config.yaml
n_layer: 11
d_model: 96
n_head: 3
n_kv_head: 1
head_dim: 32
d_mlp: 384
vocab_size: 8192
activation: "squared_relu"
norm: "layernorm"
norm_place: "pre"
norm_eps: 1e-06
positions: "rope"
rope_base: 77000.0
rope_fraction: 0.5
qk_norm: true
attn_scale: 0.177
bias: "none"
tie_embeddings: false
parallel_block: false
extras: ["some layers without attention", "local attention windows", "gated attention", "normalized values", "value embeddings", "a smear gate", "an embedding shortcut", "skips across layers", "capped logits"]
init: "normal"
init_std_qkv: 0.0466
init_std_o: 0.0
init_std_up: 0.0466
init_std_down: 0.0
optimizer: "muon_variant"
lr: 0.015
beta1: 0.93
weight_decay: 0.015
lr_head: 0.00458
warmup_steps: 0
schedule: "wsd"
decay_fraction: 0.873
decay_shape: "pow"
final_lr_fraction: 0.0
batch_tokens: [8192, 16384, 32768]
seq_len: 1024
doc_mask: true
train_tokens: 83130000
steps: 4661
dataset: "wikipedia_en"
Each number is 128 + 24 x the weight over its row's rms, rounded and kept within 0 to 255. Layers, rows and columns count from 0. Numbers have three digits each. The size before them is the row's rms in percent of the matrix's.

# layer 8 MLP down (transposed), 384x96, rms 0.151, rows 129-201, columns 0-95
102:113144137129138126151143108178120095156108094098102137110110139117104112128099119095131183115110136128121131148168111137142150170149128124173147122110168121095123127159143138098135117125123164105141113092131145099111106108130166171104136099139134169136135135150081098116165181112065106141
104:165091114101137127132099141140132150128162121146146151110122128058105142140123149145110098151184119112159154099085123117114145156093137140094154125143109104157153144161128116129147090128121145108126089081114119125081142109153126102150177111140142105159148111109158074115151133144141154126
093:135059160121141193141103145157099122145111174101127138139137114098139112167144142140150135124112153108096130141135129124162111134077142172163120130104113135109129140100179124092120101099134112143160150119118115188097116090155130134091122108101137152128123135115102146115149125143101121095
111:138124132098132122108076106106121083149147119126080143132143128127105147139113105139140106145105088134106143156073137093106151161124139121108132113133111130156124124200126142190123177133131173130110138159170135103137162124109126103138109106121112139122094115173106189136113137144131122124
096:105136130145133133093105144127126118112152131190098170118141141105115132160150147104134116137117101106143133097102147137159082097109188133115149136105096123134147177137140145123136110107132161116092143110115086121117142121174164129133118135081136160108123162106103194133095127116139105088
093:135172142118141060120144120122119150100127116124128118145194142111124141137121145117160156153089092174152094138144154126090105159091111108117120155144124123098106151131112132116135118126131093090105130149118142152136088132078152139135139089148171107108106128124185092122132143166138126157
112:138113136150152101131159140118159109139059117167136149090145135150124134100153079091141113133122131127135086128154136116143161138156141130125182121136122087172087140135137127138176150098109100113129146120115146141089116103121139100079119158089150143101104127144159131116172089134126122148
119:140156121131128153137163116123103150096133169134081076120111149138095140085159123097113169119133141096149148152079152131128145150107116146094124122141139126145111111136098093109134145116121131108103104126143133168158164168102089139111127093175184130132122082148119132124105181119122140129
115:125122140087140115161107171169130107110142114136062168111144134148132140111152122137128144123125134123096144094107105123135100115152133110159147116123114102169188112151123151088117157136129135153114111120171152118113147131125164146141131063121139165055096121158116146138102117105130110131
112:122076119072148169109109103127156121121143113120117114112093137142139124117117138130180144129106085158119134135124044159107171135150161130117135132118099120135101120152138094131144109089138165128138115138133168115153135138126162156117149182200123109115134129145147110117102118117120140124
099:136095141142108113114164142119159123092168099166149148114169107138125158106129103112148149137103122123116080132108147130112111096164142052116099144147109142095174119116135133142155120114102099118100134144121121156161116158110106090148164143124111156137127117126170127083169141106150160109
107:118095134153128112145080101134114132114127171154142106106106101106152154099141160164148104117132165123105152128087136158165082117153122129084099108150105111137096166117109117095115157148148117157129122114134152116142154151144084152143141073138158137115121124132110118129154186125116157083
101:123138143125144156117133160158136049101130111138163139143093142126178170130151133174112152099145123145081139083144130143128139127125115133075116117112123137116137089129156106106157096092162115166064091138158128151119160110121132113136143105102126111136128132128126152110124090149133150136
098:137090168165119164111125146138115112115120116118168085131121123130089099136112118145169098138128089125116174113098139156149119106082089089077170151093154121126163154140155157107147146135149113110127135134101125152107121156139166147144111129137139148099106152101118157135127086124109135179
106:061131146123152113120067152147111159143136146137090106108106113123139138129090113119151099095130152133100176121147082144089114124120124138163141124116103120140112133136128127095107145128181156157172122126158136166126157149109136160154149148118099118151123136127092137106084178147121104103
109:127135126131132168121094119122120111114175115154124151135135081140155087115120152140159136107114118129108060155119127131127113167143150101158101141130083143152107130132169077095123147160125128075171105134123120154131134166126145127168170138103112127126113109113157154083094153141125092125
104:114150142083085167115117130143106118116122069103123129162126129108122084128120164154131134113116112106125104179143083103147142175116144175103114131124125146136076148107141138121138135152108143151139120122133158140148105161141156132100119133144104127161149131126168150150081080127075112157
087:117154134122145095096079134132134081122136133075130156138094138112119159127124129093113114105151119111148192094123111163115105134142087129137140096085126092108149127135162109147130154141137141117168103148172141136111128136128142151131161127094162153162108147113151160111148079116154101166
100:153148124149103083175160159112145173123109122143136156080147121122153133102118131137128121176152087164129079124137135130102096126154182079116090140156127114150120126114100149114103104135093099123113100116119108118141144126130136094161158141154115116160114133155130151111157070121129110151
094:135129136104103103112156120093151092164120112173139133146158128126143175126108144166120111175109189149146118150148116147147152168085154130076123113115100092138100129108113131115118103134102110090087134122153116140142138085132171102158109146141110141109131140136125124137129062116137151147
106:107146107132114151164124152112127182116175145115165133092065169098090180114131147131133138113096120086136117129163091154116097147116105130119152127129134110098135157087102157148139150142104132150148122106145138104138127132126184102155102126099140148124128108123107129146134073112156111127
097:125138175093137153139107075143106104147141143108160143211102177140119149144100133126117141136120115129122079127168108132150132129141132116155129090171092125120136095148136093123145141104101115121148141105151148114131118170138138161132117104166074122125123106144098127143104087095110139138
102:123114119107111132101122141143126151136120149174114107119091100096164167124134154140155129098140080126135122191112157129118143167114154140158107126097136128154113120153141143137114125093155169125109086112117136132092129131143107169147139116178107122097120125166150128096143086152106105060
088:137124190120157177143098078182112112097146144098103154130141113099112118151153105133103145140157118106163188125155112107137126148148119084148117114112112076104138157125144137122116148127113147127131123144161131135123121140121107138114130117108152103158125104147118127118109053112157094160
099:119098117091159111147079113140128111146128134144149183124105091117124107132130092135122121118155138103137182101120088144137158163089112143130108120105170160148148152136156093051132175120138115126148167121130105177096109125158160112105139141138143120122138129143117089120145101117126129134
104:099120164117137165143099119163081090124175155107113086094140098153107113110114132137141114146126162095096134123094135107134124131125184111152146136135140150143123132109108121108146164174120111140125105140135113146131100175142124117102093146103151131118173099169133149184107133090096122126
106:084154144091130151138127158112151143118145088135128086088153107142171130182144118093167116110132136165172192142098105117119128114128136123132121166115157106097112103135141162130126126107126103148117127099150114136100110132132139136133189100069098140122147143118127089100125117128152117138
104:095138113160190138122096119123103094160142140093134137111123107097115175086099087064100125136127112133119158105129154140115153142126161109121139090112113144115162123154162144069110141124138133091149118127136108128131143138141107137170148151104128142132135136152092129126097186143162120149
106:124156140165102121167115146170141127142123125118137125119066141090130136123163165159124189104110147123115130101105145093106150096112133107146105092161160110093150124126097134146128128132137107109148136136121125139154160096086110105131165089158140143173093116128099138160104101093138128159
090:152122114140130135147090094096080175097170144077162128151124103113139154139131154128112156134120116096146067126147127126110135130155149121130158115128160135157150096116121129112096132125123129140105104112144151141081162167125153110146161077097082096134117117132154134146158137123177107135
104:083129145126120146061111140141122116117115153150135151087101147134123080151146134094129126168116130131158166113136102142138105136129098078103134097100137099098157148158190116137122160124168156139110108130130116125110141148137131107085130164140178129104123107121117169144116178121104116142
099:159119132115148133095108133112139148136089132132129134184137110109127171085133099163130132125148086129104122093155138131099119136130135108108127125182120096142088137098099113168178125143118136139114153161126100141178118107118165155129108118155143138103105175081137133124128061136131152125
092:183179115142157117115123118135141151131156115077119109118109182119154079111100146094102117173122096108131093135147123163125168159134103094118177130131136131120172148127098099139146162139148107122146140138069147116102123147118172129098096118120145106121118135137106106128127110142156140112
097:154125161120102111127093124118135183151138144132122104126107112109083155123154160144146098106161136120157034157090108140106158124146124144131115134116149151128133119157139117102119130133154160136108114122141118178108143143101113119110160093128113143133076142157103165103171134108123097113
103:142127093141184134128112119094108146121141117139098143148123177119130121125153093063117117155131169105172094130105098133142165129164145123171143153136125119142103141141104075123139169101134081156110121122087086119115128113131133129128178148160099147112167135097108147124121135129127152135
097:114116119149099120105115088081142097102114110140144149138128137157120153164134139142126143159126148146143150124128144186137156181117105142146070106099159153109128129120125135137165085159118153072149117128092089115110161160170100117170149123128122113105124096153111106118109133131104116090
110:158140131101106109131138119145141090165118095099112120128158115150176149131090133109121061107129132146092179095163101164117121158123130097122145145162108134129166109120121154106122134146155108133129130151158111076144107152159136160118123098150106138133146108106149132162111075136088124155
096:091154081118151129164162146122135139086133132150111152120084120129115162115158122158104159117149143178112128130105169122159131133114146080107114110103126110133175134113101121165151146117111083116147136146153126132065115105141111121119137157141128155157116158102129063145094126130146100130
102:130133160142118081139163127133105154114164113069178145157095111146119101120130114149159187144125161126122100180141141133104113118150095130112128127119118096088102123146082110093140127158103146080144115119094117140135118138126159110127106125124171148148130151114100110130111165159165119146
115:124134135163113146133111136136149144153115138077175146125082142081148096121131132165073126101141147113094151119145124125132152122125119128122113137135172105072134200121126086179130117161152089116112146143141126124121139131126129111149129128102133118183094086092115119134109140129164147120
097:141137110128134113105162148190136146184151102108120129139163126134159080138124118100129102134106147094132026131167129151135132105143141123144136116149146117140117144177133112087151141097130114124136113148128087112131139133135129122113082122109137145087123111140170082149124118152129125121
103:138083159129126124126132084137099143112168134126143115108108161149154136144156126105128118130134131134141092138128159139138143133134101173131099152130188122099146133127154145116113117127102157120105119139124141094156143161083111125145140121136130096141124088169150160139132017097112125111
094:089149126126133131153150182135129135099082164164138169145140166108114200125133107103090147120146124157130173159126107105143104103134142112120109083115149136141160101166147093162144131130125137113116148149127110126115106104128152112116117137108150118130099141144096141100105068078131128132
091:107122136135128139162110146116139164122142134134168127113103096154056135118159156131133102121108118153080135140117116127127164126137138105142135147146126126084088131122123093127138107123157143143150147131129143145137134128117137100146119127137138107106129111105123167156150000152129125161
099:140176133177167151120146173133110102125139138108129154117094123115124110136105161155164131167124125094116143123168104086151068150119112112105115095111123123110181133121160151120118123132128144123130094120126126119139109158104124117125110112130122122146175108109111169107096202127082118117
100:174095166128120121134103148125127122128130127136126136137083131151087143106093125102078137131115129128157187158162096163119189132113119168118118125113168157149129110140180089113142134098177109121130145141110114131118162156142130083114099106108120106110102160138097129110157112122118109112
092:092130114134141083128197120135146087092129150172119119158143115112163194126110087135184158147113127114119125125114128135144118131165113102087092148110126111107089137094147178121148125160144103158133148127165129108133105137126088135115129128109151156123128154117111100147111092126114148124
099:118146136127138153165156123135154148138135131108172137107125146117110138082136130133127138182132115138123089144121123078092091159150099102159153167133115134110128111103119148133115135121115120126132148153138131161162111087121147070129132069179131134121119121142151134113085064092123106167
093:126152136115133131111151151122125173183092155150116092103126146142153095112156150127142100121150129099105049129139112102096118128142139113127161154138128079129127124112078135152132139163133133111140132138113164147117125132130148144119116143159123137128138170074134118131103050154091133144
094:162132110095119131153176138119137138094085136157138142158164151141103125088124145148112120077149119134131057114156138098113102145135172104137087150169125106126148116102120161132119132111122100134157136138141124116078138166110142115153114095147153141107150134092168120132120077146113142154
102:132145125146101133161127161131091150102111088162143139129141151112103110152138089141102101145114145095135105137081081158076098082100152105101116146132108115181112141136113108120110116141157160162154084129132134132118147137147159131134159153170110142140148157110076154120139124117138156149
101:124144105133127152089097102151101108167126106126124095161145114138097107150125107134107109134091142111173168111071095114116130174099141136154151114097148104155094125105157160160135102170133114101094127134133120123123109144159130148096128122121171133112180123157138149157119124150116173097
102:105129142132140078092129129130144123112129182086138087159147129165120095131106153134135135082113131054150137160139124101098132138125110117131183158130109123136121104180111122160152129147149133094145127100117175118095092137165128121155156113103120152143106103169135128130131093126148131118
102:102107088116139096169126141106125091134102162198154132167141151090095105148132155123113096126102152158108174150103112113107109138116120161130155144121134149092131119126081105151109092131077122110098149103142157123164153120154142135077141144150143129133140144122121127132135091151138160124
103:161122092147131155127128123170160122079085127118171117127120134077148136100136140086096148161148158147093067155157147117136156124137142104119147121104151087114152144079114131129130135111135119104148107112154157139110112091130140141142113115111132116136126131082184144127097172153115137150
107:103148148170138132113131123159123150118169102108166094138085127117135145188089130101138116104111104139115195079127112155099115126114175113102098135128097142104096125120137150118122134132128158130142153135119098136162139116144141174147150113116138133098190108099140116128140121150109099086
099:114133094149079168132106163121120164135104106100136133127108149087152135138121109112159142118137110097124124099120145133102108179159179093129137113154148105111171149101112167166136120128073116139122115161130093121110116143122151092161112145135112148149160102091193137108140125121133147123
096:137132148150156087128085168120113174140117103092122098074109088154130140174130146113110140119151113109113132143156135102112160122136130139159143100119152122160120084146172092110123091119116147139140122146079137166135159107115111154110110119155147084128110136085130135103175145154154140138
098:151131152151134120126123123119087178108147100120135155133129148106170110104124120134136163089146134105122077152129095127093130182122120153138076094135119124136114125195119105138066122157114095159140086122128119149127181101127141104138145093119115141135130144132118150109124181137144135148
096:144129115139141114115076121139116184151121129137104146137083096164115103100133140118127114117163122114089150106148117098143074097149118149176140118145131132138132144158133084122126100140123167126137150115062189174124137142126105121125166145130107135161108092133158129094153141147125104115
113:136149121119118135152155172138128137119122175146125157139164160114143078097138097075137134100125165147144219108130120089143143123126139127116108145126131108117149098103092135108132138123113160129139113149118125129137117076125131104105165129180118142116119120124108097153104103141073156109
110:109151121164108164132149180139122125126152098134099133152173113148144096119091114157103099150103108138111057130128124175134138105176105101079144139154153116131102135156130121122151129122104119123146152148150111084140087140104117097105101124158126141109126127133140134139099191151136105143
087:159098104129094115118103124096155091101110104143162120142146160183128123120156137143121101123148105136166080155123166149096189075117152094122133106131133129168120110152120120090134131141166118101132115111132159132093135162128150127118111155143143076141108141139148147129143076157122125138
103:135128151140161141106133087136124142143110137115159112147126121104131121085144124106136187141099113116135180130141104132116106143117149098118104110105081110133143142113128107119089187135119109168101134130086126115122152117106152157124065133126135160108151129187109108158146199123119145124
106:108139164107115170122128122102131159104134120127127160107157108139086137132114107157139140101139182099098099158157138133132155140126111098140122120162105080133092112133083109141128117137136150156126120131122121154122093147156135157075132083120168179125167115142190110129121119106100095133
100:146142120160112128102056182123131166161145146096120109100112127094113137142117100135151124089108172103145142115120124135124159146134134129174113153092132127111111145129121113119129138122143139111077153085150149104110153151109138120124105142122124131142130128131106153154072197174149109105
083:104141102115120117133116138148116105137191151144089158138127093129099140125131128125120136145107121100171088120121104128126112099160141126132148175098175124159145145139124116114137140146125138134132130186136112160090113123161172146154103114111134136129092174083144117087107072087148128094
099:147142156149106127138130138188113096112130135116101159131115120144130121124092150167151126094058141121158107134134146116138134121165140119112095115152150107111127132105141114091129131137124168117092170106156109094126115112155063088134112170158136075116120165146158147148115129138114161109
092:170133119136108148125144166138164144138092116144138136065156116158148112145110127119123124113122112142127077179128157133130107138155141080126132151141146102112103178103090170136106100121125099145127144147082127091126122136127109117137140112126160142101154120128080136095160073169105153129
090:128143140118158124170093139124136152138178105128143104149090138120126104094093099117116140167137059134196091143137115139132123127131146135135141096134150170154176116140119161144089131127104154112110140119079142149103150121125162128129156100135111108116122158133105116104132068118100144127
083:137132140118090165156173132139149085098121074164158134135166118111123124138112124117113105110154124124132041145126160128162141165134139132086103142131117141152097151128149143132180102125137151149097143163126119100122101104134139120136116110107165106146119110127098111116171092141108160115
098:092137117146098128091172159132140078086111149162159113144133150089182162107108134141119114122135116200128042117113132129161160093133129123118141096146140131111115141125095123110134150131116117138118166126100159135151106128129125142149126134147154127119132139086146092120118110116116110160
088:118101143121117117100147129132166109103098129174143105131125148114109155132135148173125163118144114188117071149116093132116119117097135129115084124141127109160098124135096140171174115125122104147112154151136151135106171122105133114120106196112128111160128118117154129115157062125155109133
# layer 8 MLP up, 384x96, rms 0.329, rows 130-201, columns 0-95
106:087157124115096133139099140137137138098106142136157112114124092142104154149144068104115107153156162191109126107119103099138149118091161160116157139180138155132108155163101141122163115162156126142125145100150120084119096167142108128107103126123140153142122175118116120139120115101098094126
095:153109071123105102146172125140127175113130128122107125117139133099117113111121130157129086128126126142126144075145086123101136101128136172129163122109138139101151141165185078105150128120093108161114134171113139162137113128138128091155128126166075124149136164124116117075134150129134161136
114:097135134097119143166117140085104132127116092139098132142081142139139126107181126151116147127137120175168115107081131108139167099135120146092092154137079171158151124135092142123138118122117108108090127106128092122128152144142143133127137162126109099204135094156120113148120133125144146093
096:081128125095159136145140121114168144150110138117189172155153130139062160142134096124082152140124120119148112163117129111147085108113157091147151153126122087087117148154117186121145172131115096119097090114148119124127136134107095160108125121125107116135126130122115103125142159156148144131
098:179157096114116161142131105169137107098126131123147084106090128095125151110162111095141119133097100153109142148146164167107112097105146103125174153152092127134171115146111118109137113139135134116114093160144117138128089192103101097095148111148125147125119118121176129143157153143112146114
100:147161129127088151133143130133115110140102173157097153135079129142138147138122136136146103126088140096109151122174070154104153137159104121076119119168144133110150083077127090136196150135095124113087126155134130132147148136125101115085150132133100129109126149123154138131129138126134148162
115:069106088127146135111132134119161113105123127160117126126134162135126065135186174119134135145140119107089136131141177122136107095115155153110141104149115113130150143153112142124113080165100117140128114110164132142146171123095142092091106160134152181093113111120157131085140130139120125136
110:118169105130158147118150144105098072130112097148135125179132143138084095182123117142121137137160134153155105145127129115118126149134102141088122111123118094147119133150135141152116131129105120144123137126129114098152097103114106140129190078143153177139098097160100154102178100106124156157
112:138114165112134159139127165138145096085108132095157100088150129138119162120164112114107076159140144138143121131146126145109118104131101115124118130098111108164129137136113126158152132054134120121142114150117186148136116097115136121148168151117137145069115123148113089146156189148101122152
110:101141124099153130130151157114116130147138143176092134149066111141162131146147118144193118095119089120141132137194106151107149122150083107107144110131117127118150117111143106114169124121129116139113097110124101151137102148081096127162150110144076134148119164162158116130114119123158156144
098:141128120094101142138144159163123128128132107096102138170103172137146173100134101127126162157135115104119158108129119136112133117121126091125142147163102163150126102061120107168154111169110092114097166122151118145094130127122160146114129133137103156104121133082149119119147180087151092117
099:111133113109140179169148124088153081132149130126141136104146118132081140133129071197117134124155144131117130108181121120109093171092175130076124161124127151111132102142083113159139151145094114118140142147109129132100108103143110150134103135119132153107113103125124123133120160148096106151
091:166117113129136132183108085126123097116114106155114149138109129153167184115148184140167157116117106080141129127109130117116121135172113106128121135108106125155099123156148113109118128144158106099119094103111088121124142129131162100096135122121133118155114092186102147157076127137149125088
114:089121157083083147100112137124170118130066142139103086120115086141144114150145144126196105095109140120107114129121101147122130076122134154094151116152088096148127147161134119130142112137127149111085092117135128158129152131120155134126129129153136159138128161151167166114116121149157125088
101:151152132104121107126160139172168143192118123104124158115139119158159095140147118072111111181065091113159123096116107133125138135110095077140153110146055152156161148112108126118110132089141130134119156133119131122140120134132125106151112161135115135121110136152146103133103143112116118123
103:111136108102129143121155100160118098113109131169156147132127148131115149159156127119102106170162095106119109159135123118120144129151147160118091170165155161142094144150125086148108145108128127106146108099089148124158084141175119099091112084148160127122132165096133122112113122155125108187
092:118091096116141167119183128142130091140145150120129115135171122152111119161117098116159124062147115142154137134127131112127085114143097126165145130090109196139121136136159148106115135086104124129127152158121113121132147106088128120094113120203146129138102098169142134138107133126134111107
107:116096104123118151115091082173201154156139134104147122102122105148136095142115075115117147145113146093130125144120084120114161169144110133118151135122135110104095138105143119146137096132140114099113144145105146133131123137087133102122164099148161130096119161159158140132171087173117141100
089:141126144153078145137132129114150122146156157123141099145105162166131109146108092098153156162152167152156150090087136124147119096099148094147108123158106142120115099118114115130114158111165109133132157084142105077141133180123148135111092114174159128089144135106119133112172134098113117130
095:157122114121143092119124120163121159112086146154125164071142107136136103117129157125094148137108109116142105139142136116133128129172192107155139101118144143121126151091144111140119142140151107153122183146117184137095128091105140164105136068132091163108140135130127090104118138142106138170
099:141182110119139145103127126100112113128089110083113104150157139140125143145143132142122117112172131120153129161105139124124122121125108182141148108128166116126080088097118142107161165143081109081125171165081126167161115122096128088107160134118107140151110109153168151133140129123105140103
089:152135105129132136139162111165112180121136117135125118118122126133155178070114085133105096158137136118112154119124133109145088092109145130091120133141118119130164128155110144115104116200093089090135164175153113146131136108142091122129127148114093132100156138100129082138104164124132111156
089:107139118133145136112123125097089080161127101115162103093125157130163105154124160153127084112142120122127103124125115158117142157141114125141122155137129177101102145137158082113110094123168169101140137124062126089112128134119107173151144124140157098153105098143161123119140167132106167157
103:092082093077155154146128123104113096149125108123122116104158130157133107122192091150139148143150128179133144118125115114118079143132116107123166147143121158140105099155125131107090115109119147123132154106144114108156105105122156130086128111148136115169116138178197138155115126126134146105
107:139111122105142123126130110159161089122109145136113160130156118121127119098138138139137108112096095093106142084102134094106134120123159157178156091157099198144151102151116161186140097115126123138135158103148157140126173139118128120097113130176123140119101113089160110108141128119131101167
105:053132137151087153157115126117099144118137167155109136127123109106086092182104151115130150138149126166136148144131100110119083108125116119110127137142106093118155124164103143118115125116177135099095078167139119137147157138112124163145092146117151112155108137164119124156128150130159129087
119:140127144118137118109173078143109151126175155147114149131105118121142153138149096101094137081122100166146145129123110097122152122130117152123107156113143122127098108152122133134115095115110083107103152142118163135133144099141109112107149156172130137205160096161122142178114127140151097082
106:103115145133127128107116137102140174148137148111110135124135154140167144128137121139159099144111129098122137121156090144119178114145157117139086093160112109109117086136150116163184124139138111147094143154139153064164145162162146109122078124090095148117082128138123114139146134090103099111
104:144130123119150102150114106149115103115112142085150137115127134134139158112105082148160128130172133164092102140118168125110137082102138095176148112144111176141118076107133100130099123136117140054135138155057159139146138126110159137139134134155111145108123117126126121125158107136154123087
089:114095098159106140142117144126075126146150140118137091151177106120078112122104112145063149140127131150184140119160138163127145160121123118105154103169108163122119107160118127132148111168098133139122121066152149125146105145124153094116130119112069135148147157130112126106134153134148134140
103:154121123113140142114122120121144116121133124080143156137117135114139099132133161109117110124129111122117124118115184141112114109183113105093116128082143110123147080103156097102170054148162131131139077122145130127176183139106138129123154143121169113122108098139145169156148121131149170115
090:112110153186150096159135153150146138142138144113161130139130135107090125121116103127128132142149110137140116145120100116094169072151126078123173062145085137183140105126134120114105113167106132108124121134123135156079163101139142122142152110115066116090119122142139146119116133155111134130
097:143075102163138094128093118143134137151157152195122122145152141136117136121137147070141149105162136121133072159113133138096156084095117130115096103149138178155120110111131102115091086157093151092106134141083134150135133135130148144146152141117116154124141160115114156133143130100133142131
114:128156128121119109114128120078116129162097160114163139144150109156097133160131092129129126165172172104155143124137135096081162145107109132149168110147120130107164159180101127133151125133157115122108130144103091110157120094138070139141093126081126117105128130095112137081137143135163141122
103:118135127156097126145109104152115176066131142108111119104098142157131148122119171141132150152108134098140138138096077087134103108137109152143112132156121050125156121138134113109180178155098146122109113090138127090163146135136153135121136166140110165118115162132114122127154120118143138098
107:131128134142134162132159114145082146143122143149114113109081112112143080160128152109158100106124124153158124130181121107140115110124145134118114145154146121125097146206085126127150111146103103111125119130100164138123150120079105163128108175111132133116090143131078106120151180124120095116
099:117141147149100117101127097124116139146104091141117132165101183159144170110089164144162147138082153120070140112101104118099139167165145108147074133114105155166087108105127104104126126144132141135117169117115123100151136143101112106131137109160123141124118134128120145156137117140080142169
092:098129096063148131161153182110105166158130185147141127099125121103133144149107082151146135154125133097150096121162102101128158114105182131098125156140150143093116109146101104140152154108158140127096097093110126146127100139118140111140112112121154102152087128141097154123127143112147131135
109:122114143153146142148133160177117089140080096127115111155154136151123122127135120115133128125154086099132138138133141144156112093165156110093078167154109174145131111099160150148100152166140106132138151154135165140140127103136132118143080086134120178117129089121143092140094146088131124099
101:171118139107115152130135105141122135168109139128107129119163160160139097162124132139141090126090108118142102131144136140117103091138129075141147148142124161182121100192091144126132158156074081137124152116126139118110142139120095089085095122090118157147116134112136115149099158133102130156
108:123085126129159125100115099150071107108160181135160122140145144127164145138115150071153111155091099132108116140131110118128120118158122154121135113171115113117121086146149069125079125125126162141129141116131192123126155148125160124167135122135127148084113143092137117114132131105174121128
098:152122115103097126109135113178088135120120100136132077212128118121133124142132097121169163101132182089128143118136139097156128112114126140127127106145143091106142166123134109156157079101096135141144170108128125126127143132141144098113145104123112112148106151153165166127093126155091146134
088:159092138113112121136155110098107137114100126131147091159149090100109095158104100158138156150097135148143145137122122106101092155107143163118110167114096158145117160139112146146110126088122133184121166127143121174107135132083112134142107088131129137151132166132142056150126104112134157109
084:156120137083147141142114111124157118131090118143131123130139099121136101139162102145099115146094100091145182106094153107124156116117140105116109157147111120145182132145140133120135142155119139142138127115146109099076141149093108194160148094101136151157104121137149088117092146136185164137
095:135121140175149184085163103127114133129105157146103119090134155143162149154139122132136135119120109115086132107159163100148132159095103101107097126093125112146134126135080144168120126093105113142129107087133148137098148120115110146127117121159178158125121128126096084159126153186126100151
110:103130167159129139094131097147139109095126179137164111119155153143132124114149105126151167152126135096130132135099157105158098097082171123193178115137106125087173149087107119142139090112127126120131127119128114110141097113101121108146116145094131157116133119159096139136150167095150131142
086:126118111104120146143107112151070115107131134124110141139133126122137149097178127142107118130165207140109124150153141134096101130121125104125121072161138115168142102143124114096116124111106145112132128118139128143149130145127090125189168089154115139098065134148107123100116147131168171120
086:092101124125140195125165110149106092139101141161148125141148104141174124177119094111146152124111107117111128151136099117112103150143127104101168077171164075108124114137131138127115158110158109121109093147135163166121124118138122152094074087107150137118145134136141124138145120116158124116
096:080120103169152165133105174151131123124130093128137097169142117121101106166156126123144125101104137127163138147108108143143160082126110113121128091114129120182115124133109187097122153122156116121119130105122124110121105104122112139084136091127145132112113138154119067166171155134092111163
108:125124149133137139137128186108111104125117155155159132110103102117133161154176136105134072133174134153097131133127065112086191130120096111118103138128110124143118137127149156076155139179168158083103107111103123163131131153132111117131125134128105151112108109145144127104133141112160137116
101:115068120144106141102142116143128119132115111144134087160137159119102116119113147166099132131110115136159114115137125155096110203167142113116123097105134156126155116091134136166098147147135157148084104112134176125116151143123142121071160102151114118129156151146137085151120167167142121102
105:163092119125162110156115114158168113104123125137137091155164155103098155109135117093127142140089142130123122098092121137102139177129147117106146127136070106128113159128148159135080124140135113139121096128101136114137083145179125115165164104117104154088129157106116113162121096137165161126
104:125135071156184103092154155134143155122128168148117141105127113065102123111106124136109126109091109173149123104133103120103106138162133099135119140141093151179160106110140143081136124127088113117119118098137149111143138123162124123120158128139118142161165132101117140126132174068117138140
091:155140116113109142101105095142141133099128119145099097146167096128115138157132111105144097099112178128100137118169165123169137093095138194137100099149154107178138138159108129157111129130094131094127126185077110131152160156128142121134142151127111146126105156131089105135115119134153111122
108:189127128147156128128137122104147132138160086109159137167147125152121084161120095143118096094162134119130137134123140135180161134142118086123109130077140128119129120105166135112088141114153117128098125164127118109109159145127162164090104132128096141093082101146121142141138178092090134138
100:128115132133103125143138144131129119140111104122172143122091137121105139150126131132119146101126157109158135114136125122098169121069107115148130082178130138152134090102117185119160147155144148172126134118158125105091144123148153121059137086150156170117111079151147112137131171143092139141
106:142105154163130140132126152165089121071080163116147157069147145139149123165137138150096117132142074115122090113146136091162144103086149145132138095148138121116122108138131085118155110114150119110079115136128107147102131123108124160108103141162181148118145122116130134134136146140150107170
106:111140110132094135167133165142121165093131127106169103105152122127165136139135137097141097097180138103104129092153166146137102112138156126177109100125123156113129163118141100136109156110122098097117087165122125121113083128108136101155143093156140138164126119113140092136151078109162136163
113:113185109121140126152184141115125140115134176107168114146135130092084139168099126126132143121123139154157147132116104125127103176112163149068099122125134124097108088102136132128157165113136113161108117129176131140115142138116128139144113111157142086131096147113135091147079095099152128102
107:117132139149151127119117117150128071123080161106128127121126099090139182138130128112128085132185134124132094163144117103087145154161131148143116089117110109169091089175098094114125134114155164144121113142130133163112144117093094134166144127115124119158095143114117137115132146129150170165
105:098114104106188082112142121122113103139118165129114136107155145168133115164143102127120099139097101161092142146132127103108118130144137113130089143112115136154172122173093147138158113090118084156131161130145118153112156148121109102167101112139168183101136122129108116151072117107131131131
080:103183139142107111104146127139114128110147144133176136140079113137123150160124146154084124126144112138106098166145120128094114103114162108147148154095107092127153089113101088141129114141141090173127112148136137137187076131110122128112145138133131140137093098156148165132082134147146090156
094:102091138129129123154137137100150129130115102121108142145120098129132115151167088174125109127132095071135138117145151144103095102134110132086147134114160093114122095169096127189163134143141105125139157102115150180146138110135191112129110089159115133141140117177086130135136140130147104134
101:139127120110102093137159121117124100109100130120135118175114145123169128104133122068099119151156163088167156128148131161103151191141164149148126093132117161147075115140160125147119126129118114130125140142131133119148078148149128097096092101141070112155110106127121152138111155119151099141
105:140104120073169126164134094134160079153148119109133129134162104128098107132071111088106124124157133127148111114129079127124130148128148106150135115101116127122149120111126147103139146139136119084074122127144111168116154157148123166109174123139153132167114139106147099128166138146095127067
087:094077092112130144160124117105095147105110125118140109109146125125092123131109162158178148120126148112106116127116149171119108133138079167105122149118147144134104142132116103095182120147135127127122153152091142167120111149139142146125066104096138144090132185132177131124147120137106153089
102:093130068121127140158122176143132091139084116117109115143129132126107116093163153134139117143151104146149110147136125126135125148184182142155113124162118108116113117180180074152126112126128080139108121124115114128106105097132114076135131111084151133123147117127096103141144162134124093104
094:145130132086134107102125157144109093146144156125122133128070192133156126124122121121103145097121106132124102172102151159107142138126139147140142145149105113131128087123126088144140108129173133120111161149077125155139160133103152079138177095100128118103139159156166128111126085122140172112
088:110128126119108111114141136135097139204133142161131124088109108122104113146154154098167123086100125172141110143092120132128121088108144112132124162124102152161088149120124140201157105117115149140131154127088162119120138121167147103081145125157136146131121115116096129189129124112138111129
094:103075111103110132106148152126123094117105093140123096181166159096140131150115139143116106087131134161121079132144121127141110158147117127131145087100138172165113111139149113119118072109135110169115112120115150172171102093118118117139162124144156117157134152136120126130087151105120157167
109:137110125120115151137134084107185111108134112139126140123145136165112121139140102113142149108055138122130128100207132104133123184133157103130130134131103175101095105113120184114087138121163141142117154089174114084129148126127136108112108140114154139127104120139097109120146148129106140123
082:085109109071143174148156127155122160135161119139127117160133111162161132127162126117130125122127148125119076105170142142166129155118105141120120121124168098109103136113139106135070110116151104109122116111092135143138144129153131131144123158151174132104120179082131060141147165127133135141